Weights of a small transformer language model.
Architecture: RMSNorm before each block, rotary positions, no biases in attention or MLP, tied embeddings, normalized queries and keys, value embeddings, capped logits.
Each number is 128 + 24 x the weight over its row's rms, rounded and kept within 0 to 255. Layers, rows and columns count from 0. The size above them is the row's rms in percent of the matrix's.

# layer 4 MLP down (transposed), 256x128, rms 0.0925, rows 37-67, columns 0-31
size [101  95 105 104  99  95 101 103 101 102 105  96  98 100  98  98 104  93  98  98  96  99 102  97  98 100  95  98 103 105  93]
[[157  90 124 118 135 156 116 109 118 134 103 124  62 141 135 143 114 134 129 109 132  96 124 130  98 118 129 155 167 138  67 153]
 [148 166 112 127 100 131 168 123 115 174  99 122 114 116 177 138 145 161  67 111 152 140 133 123 180 129 156 117 156 168 118 137]
 [112 150 155 100 127 124 127 127 124 130 103 114 100 195 114 144  91 191 121 114 137  74 138 155 142 155 102 130 102 131 110  97]
 [121 134  95 147 118 137 118 200 104 146 140 161 137 138 136 120 124 122 166 140 120 104 128 128 102 151 130 163 116 121 123  68]
 [132 124 103 113  95 114 147 136 125 153 144 112 125  88 106 116 158 103 133 124 112 126  99 113 121 125 105 107 140 142  91  95]
 [117 129 112  99 111 136 110 151 133 137 166 135 147 165 173  78  98 150 144  93 154 123 128  88 120 154 113 114 129 116 162 163]
 [136 124 123  90  94 173 174 120 134 158 110 127 126 146 119 159 124 127 133 137 178 129 146 107 171 122  96 138 101 117 152 122]
 [101 130 132 128 118 117 112 156 144 175 165 120 151 208 171  73 146 123 129 143 120 145 145 135 173 104 102 128 120 126 140 162]
 [116  88 131 152 118 147 141 104 139 115 112 100 125 147 125 165 116 123 138 123 169 130  85 130 147 128 113 131 102 161 123 180]
 [ 99  88 156 135 112 135 124  96 138 154 128 175 125 114 137 146 112 111 113  93 112 156 117 114 129  57 145 103 145 122 126 243]
 [139 114 129  95  94  99 128  82 115 127 116  89 126  72  70 167 128 135 119 140  96 101 110 165  86 107 159 125 129 156 198 120]
 [143  79 144 141 124 182 127 107 116 103  91 184 109  89 167 108  90 174 114 144 148 146 113 142 133 132 132 125 133 141  75 182]
 [135 126 142 115 138 130 117 143  70 121 137 124 123 175 123  96 115 148 138 123 123 162 108 132 121 162 123 175 117 144  77 110]
 [128 108 105 154 131  94 126 164 131 123 115 125 110 128 126 131 165 129 110 114 177 117 128 137 140 129 125 130 152 118  91 146]
 [125 125 168 108 149 109 115 135 108 110 122 129 102  87 128  98 178 113 113 155 139 135 120 168 119  90 113 152 179 142 124 114]
 [116 127 169  93 107 130 175 107 186 100 155 116 124 140  80 129 150 159 129 140 131 150 139 127 118 193 108 123 126  74 116 132]
 [135 114 164 105 112 100 130 139  98 138  92 101 137 190 132 137 139 141 150 123  98  95 121 106 120 135 140 144 147 118 147 125]
 [147 111 100 129 145 119  97 151 118 146  86 118 117 131 114 134 138 160 119 137 142 135  94 112 142 162 141 126 198 136 136 178]
 [122 128 137 104 122 128 139 104 142  96 133 116 139 191 110 154 128 134 123 132  90  71 140 134 129 155 154 125 115 159 123 100]
 [137 120 138 154 137 103 152 135  84 129 120 133 127   0 126 135 131 132 133 109 127 135 138  97 116 126 175 134 144 140 107 149]
 [ 86 117 186 139 128 113 143 120 117 147 162 114 106 121 137  81 119  96 131 143 133 149 136 128 166 131 127 144 136  83 141 140]
 [138 127 107 139 160 137 115 104 117 120 138 161 126 156 131 130 172 113 162 116 127 155 134 113 136 111 118 104 100 119  87 196]
 [138 120 137 126  82 168 124 119  84 138 143 131 154 192 140 111 140 163 171 102 122 154 113 138 156 105 132 100 129 111 132 109]
 [113 123  94 145 105 128 175 133 151 110 117 154 164 220  97 131 108 134  96 137 118 138 130 168 145 101 125 115 121 125 131 112]
 [109 147 111 116 104 136 117 109  92 137 127 105 167 153 137 131 141 155 156 109 159 140 167 160 148 108 116  98 135  99 139 127]
 [160 136 150 152 184 122 117 108 169 143 147 139 106 128 123 166 125 152 138 136 119 125 106 133 129 140 141 157 134 131 145 117]
 [159  93  95 123 138 117 141 124 157 147 161 115 144 106 100 125 132 134 135 133 106 126 133 119 133 134 163 152 175 122 113  97]
 [123 136 183 115 122 110 147 123 120 106 108 151 133 111 125 144 125 134 102 153 125  84 156 135 127 125 121  73 107 108 108 119]
 [ 72 110 140 142 132  76 119 104 133 157 132 149 132  25 111  88  88 115 146 141 132 120 155 134  92 133 126 116 150 132 143 131]
 [156 182 124 141 124 137 166 137 105 173 138  91  81 109 160 131 127 138 160  98 142  87 112 108 116 136 130 107 140 166 197 146]
 [173 156 154 128 159 138 130  85 138 134 148 103 147 212 172 143 168 148 132 101 119 126 115 122 130 117 127 151 141 163 157 111]]
# layer 4 MLP gate, 256x128, rms 0.099, rows 38-68, columns 0-31
size [ 92 104 105 100  90 103 101 101 104 105  94 101 103 100  96 103  93  99  94  96 100 103 101 100 101  98 100 104 105  94 108]
[[129 128 143 120 169 107 106 184 147 174 116 116 140 148 112 113  92 104 186 116 168 113 100  86 145 157 118 155 131 120 123 105]
 [106 111 151 137 139 159 115 117 188 111 144 120 163 137  58  95 118 142 152 132 128 118 147 134 124 116 130 104 117 125 111 114]
 [172 140 144 130 154 143  98  99 144 108 112 115 137 119 167 123 143 104 130 121 146 153  96  39 148 159 135 119 126 134 154 159]
 [ 93 124 134 116 151 128  90 129 114 143 168 119 133 140  96 138  94 133 108 121  83 139 144 149 149 128 171 135 142 124 181 135]
 [138 147 115 151 103 144 131 155 134 113 148 150 103 157 135 109 106 174 123 128 103  85 151 123 107  80 174 149 130 142 120 123]
 [188  95 111 136 147 134 111 158 145  72 136  78  86 140 141 111 174 141 146 123 115  85 121 160 124  76 148 151 120 151 119  82]
 [127 112 105 163 134 126 119  99 154 123 124 120 181 114 127 155 110 151 142  89 121 150 122 124 116 109 125  97 136  70  84 110]
 [166 194 116 128 139 142 124 131 108 132 110 144 118 133 117 130  82 137 115 168  49 135 116 119 111 114  96 139 134 107 112 108]
 [106 111 121 145  93 142 109 151 137 135  97 123 163  95 120 176 135 116 127 102  90 107 115 134  99 155 139 158 153 147 161 135]
 [144 104 114 141 105 129 148 125 134 143 114  92 131 115 137 137 134 158 107 163 170 116  98 121  92 122 138 178 152 142 142 100]
 [146 100 120 113 126 151 134  94 107 137 141 121 126 135 130 113 118 103 118 116 112 150 120 153 127  94 138  79 144 117  76 137]
 [118 155 105 106 138 170 127 127 170  85  93 119 136 147  84 128 160 125 148 133 124 129 134 151 148 116 115 166 138 112 113 134]
 [162 114  98 138 117 151 111 146 140 118  61 105 138 129 154  97 125 156 130 128 122 134 161  91 160 133 131 182 111 123 141 140]
 [103 101 106 100 109 170 117 124 138  94 189 154 173 142 157 135 123  89 140 130 102 160 135  96 116 156 160  98 130 133 169 156]
 [116 173 121 124 139 143 129 135 142 127 143 136 175 118 162 119 139 111 133 130 159 165 153 115 114 139 123 142 150 156 121 154]
 [183 128 111  95 112  79 126  94 150 170 123 100 165 150 106 120 130 150 155 122  89  89 168 106 146 130 115 137  91 133 137 143]
 [130 150 130 115 106 154 134 137 113 114  93 163 124 143 130 119  88 122 105 167 184 126 133 121 146 103 150 118 136 116 171 151]
 [142 109 115 126 171 137 133  96 142 107 131 125 140 105 170 133 146 173 163 126 154 145 126 109 166 156 127  96 113 152 143  83]
 [137 114 117 102 149 105 137 106 125 103  99 107  99  81 126 150 165 136 142  85 106 109 133 114 138 128 182 127 119 120 105  76]
 [127 120 161 122 159 117  90 116 131  99 118 102 125 154 138 123 118 102 176 136  97 101 119 126 134 131 132 159 180 114 102 141]
 [179 129  84 108 137 149 128 131 120 134 131 149 112  95  97 116 132 159  77 122 168 142 191 128 112 138 122 104  86 153 109 118]
 [148 151 114 146 136 127 106 146 101 117  85 174 119 155 132 102 170 101 137 132 104 154 130 166 138 134 105 106 152 175 105 138]
 [159 150 116  64 145 112 110 133 125 162 107 113 131 116 121 103 120  93 129 107 129 135 192 153 165 135 128  80 157  98 124 112]
 [162 110 141 130 105 106 109 150  92 119 127 101 140 110 101 141  85 111 125 133 129 123 126 125 156 141 115  89 126 152 121 131]
 [123 112 151 158 160 118 175 149 150 116 186 136 161 141 120 108 142 108 124 120 154  85 178 109 138 131 125  96 145 136  78 137]
 [124 130 143 186 100  92 108 137 145 139 160 138 142 132 127 135 185 120 125 162 111 118 128 121 131 119 109 109 148 138 126 120]
 [121 147 124 153 101 140 151  94 127 143 161 141 153 115 124 163 157  97 110  93  89 104 146 146 130  88 157 116 116 147 168 142]
 [162 117 119 145 147 118  82  94 135 127 157 118 100 134 165  92 164 159  99 143 110 116 115 112 151 130 164  96 118 149 100 103]
 [132 132 162 148 133 147 103 106 143 131 159  97 123 129 120 115 147  97 125 150 134 149 157 160 143 104 124 132 142 144 110 113]
 [111 121 108  81 110 112 138 102 152 124 141 121 110 148 116 150  97  56 134 138 152  98 113 162 118 102 134 124 143 150 116 135]
 [ 98 154 136 135 151  90 142 119 108 121 116 147 136 101 143 132 138 134 100  99 132 152 101 151  92 143 140 127  75  88  81 147]]
# layer 4 MLP up, 256x128, rms 0.0993, rows 38-68, columns 0-31
size [ 87 101 103 100  94 100 103 101 105 100  97  99 106  98  95 104  90  97  95  99 100  98  97  98 101  91  97 103 103  93 112]
[[147 142 103 148 144  90  91 131 115 167  61 121 125 186 164 139  76 169 120 136 183 125 133 107 160 133 115 132 137 117 114 121]
 [108 139 117 131 154 151 100 162 154 128 139 170 119 137  87 103  87 120 110  91  80 155 149 112 106 153 132 106 153 119 137 104]
 [127 122 107 125 152 147 128 149 162 156 148 136 148 110  79 145 136 123 117  80 108 117 171 109 130 133 101 125 106 154 139 111]
 [121 145 121 151 147  98 148 112 120 138 130 109 117 129 135 177 158 139  77 112 156 144 102 124 107 152 123 105 121 140 122 143]
 [127  82 154  94 141 138 143 103  97 141 185 157 112 115  97 173 102 147 151 146 100 117 138 111 125 146 168 111 106 130 151 107]
 [119 116 103  84 184 140  94  82  90 136 140 113 128 158 161 128 143 114 136 122 101 159  90 137 130 168 119  79 149 123 177 121]
 [128 159 136 119 146 120 145 160 128 111 145 114 124 129  97 153 130 107 151 103 187 181 148 157 105 152 113 113 162  88 139 139]
 [110 168 108 136 147 122 175 135  99 141 122  97 123 115 138 108 166 153 113 146 127 139 100 153 144  88 120 152 138 109 103 119]
 [159 122 135 137  99  74 119  87 130 126 151 157 127 139 158 113 137 163 164 158 101  99 165 120 115 137 160 124 114 147 130 120]
 [125  99 142 170 127 130 102 160 146 113 172 136 127 101 133  94 140 131 130 111 116 113 148 145  89 122 117 157 145 135 118 106]
 [159 164 141 114 171 120 156 130 129 138 134 122 128 128  98 137 157 116 129  73 146 105 127  82 137 133 101 121 146 167 128 117]
 [112 142 118  84  58  82 120 149  99  93 121 135 145 124 123 127 126 115 148 133 102 116 121 149 107 131 116 117 120 151  59 146]
 [129 144 155 160 160 138 150 167 168 126 107 162 134 124 102 140 166 138 114 107 148 201 134 156 142 114 139 107 115 118 152 106]
 [128 101 137 107 136 129 111 144  88 142 162 122 159 125 152 122 119 118 100 131  88 154 141 126 144 112 121  83 133 120 106  97]
 [118 122 125 130 120 137  93 174 116 194 125 117 122 120 120 117 118  96 125 124 119 145  96 125 142 138 157 148  98 159 132 107]
 [146 126 100 148 143 148  97 147 170 167 120 167 129 133 156 155 130 129 121 128 147  96 150  98 148 105 131 135 111 101 135 124]
 [148 154 129 135 146 140 171 119 118 160 129 149 140  77 108 133 151  84 128 108 129 144 159 129 132 124 126 140 139  65 152 161]
 [129 118 164  84 126 159 138  84 150 117 133 119 134 122 118 144 104 189  79 113 146 108 125  90 143  92 176 153 142 139  80 106]
 [115 137 122 128 118  90 109  73 126 111  99 127 189 110 110 112 145 158 142  87 101 174 108 156 114  99 135  84 139 110 106 137]
 [150 112 113 104 121 129 105 137 128 134  95 166 122 149 165  98 123 140 113 158 149 132 179 136 140 106 138 134  81 135 128 145]
 [ 86 106 117 144 149 125 117  78 125  99  67 112 109 113 132 108 112 145 125 110 136 140 154 119 125 138 120 103 103 141  83 187]
 [146  66 116 105 115 122 125 116 139 152 120  83 138 121 158 170 133  91  92 118 166 127 112 177 151 106 119 142  85 142 116 150]
 [160 109 115 129 114 137 143 141 130  99 135 143 136 120 103 126  84 118 127 141 128 120 121 152 118 120 178 113 106 142 153  74]
 [ 97 149 137 135 142 160 135 113 132  99 146 123 128 144 184 134 167 104 142 150 141 143 121 126 105 125 135 119 124 136  98 120]
 [103  86 169 140  92 121  77 123  84 133 106 120  98 129 144  80 118 115 127 122 155 110 169 178 133 121 108 152 121  94 100 143]
 [181  78 159  64  94 157 141  98 114 129  85 104  87  75 139 113 110 133 115  94 101 106 117 116  84 168 134 146 127 130 123 108]
 [ 95 139 135 101 119 172 121 108 116  92 123 115 112 115  99 133 134  94  78 134 128 165 110 164 124 120  94 110 144 207 118 140]
 [114 117 132 140 128 162 113 101 175 122 122 155 145 156 112 103 115 105 155 128 151  84 116 128 148 162  86 124 150 100 145 127]
 [ 84 138 115 163 175 112 143  81 133  93 123 112 122 148 122 108 143 152  93 114 137 108  91 143 167 121 153 168 140 143 109 111]
 [110 125 127 135 168 107  98 131 142 125 171 147  91 157 128 100  86 147 152 149 126 127 151 108 138 138 112 111 122  84 133 129]
 [145 129 155 117 128 133 125 115 128 157 116 155 140 138 163 110 127 154 180 145 114  91 105 104 169 176 139 161  94 112 143  89]]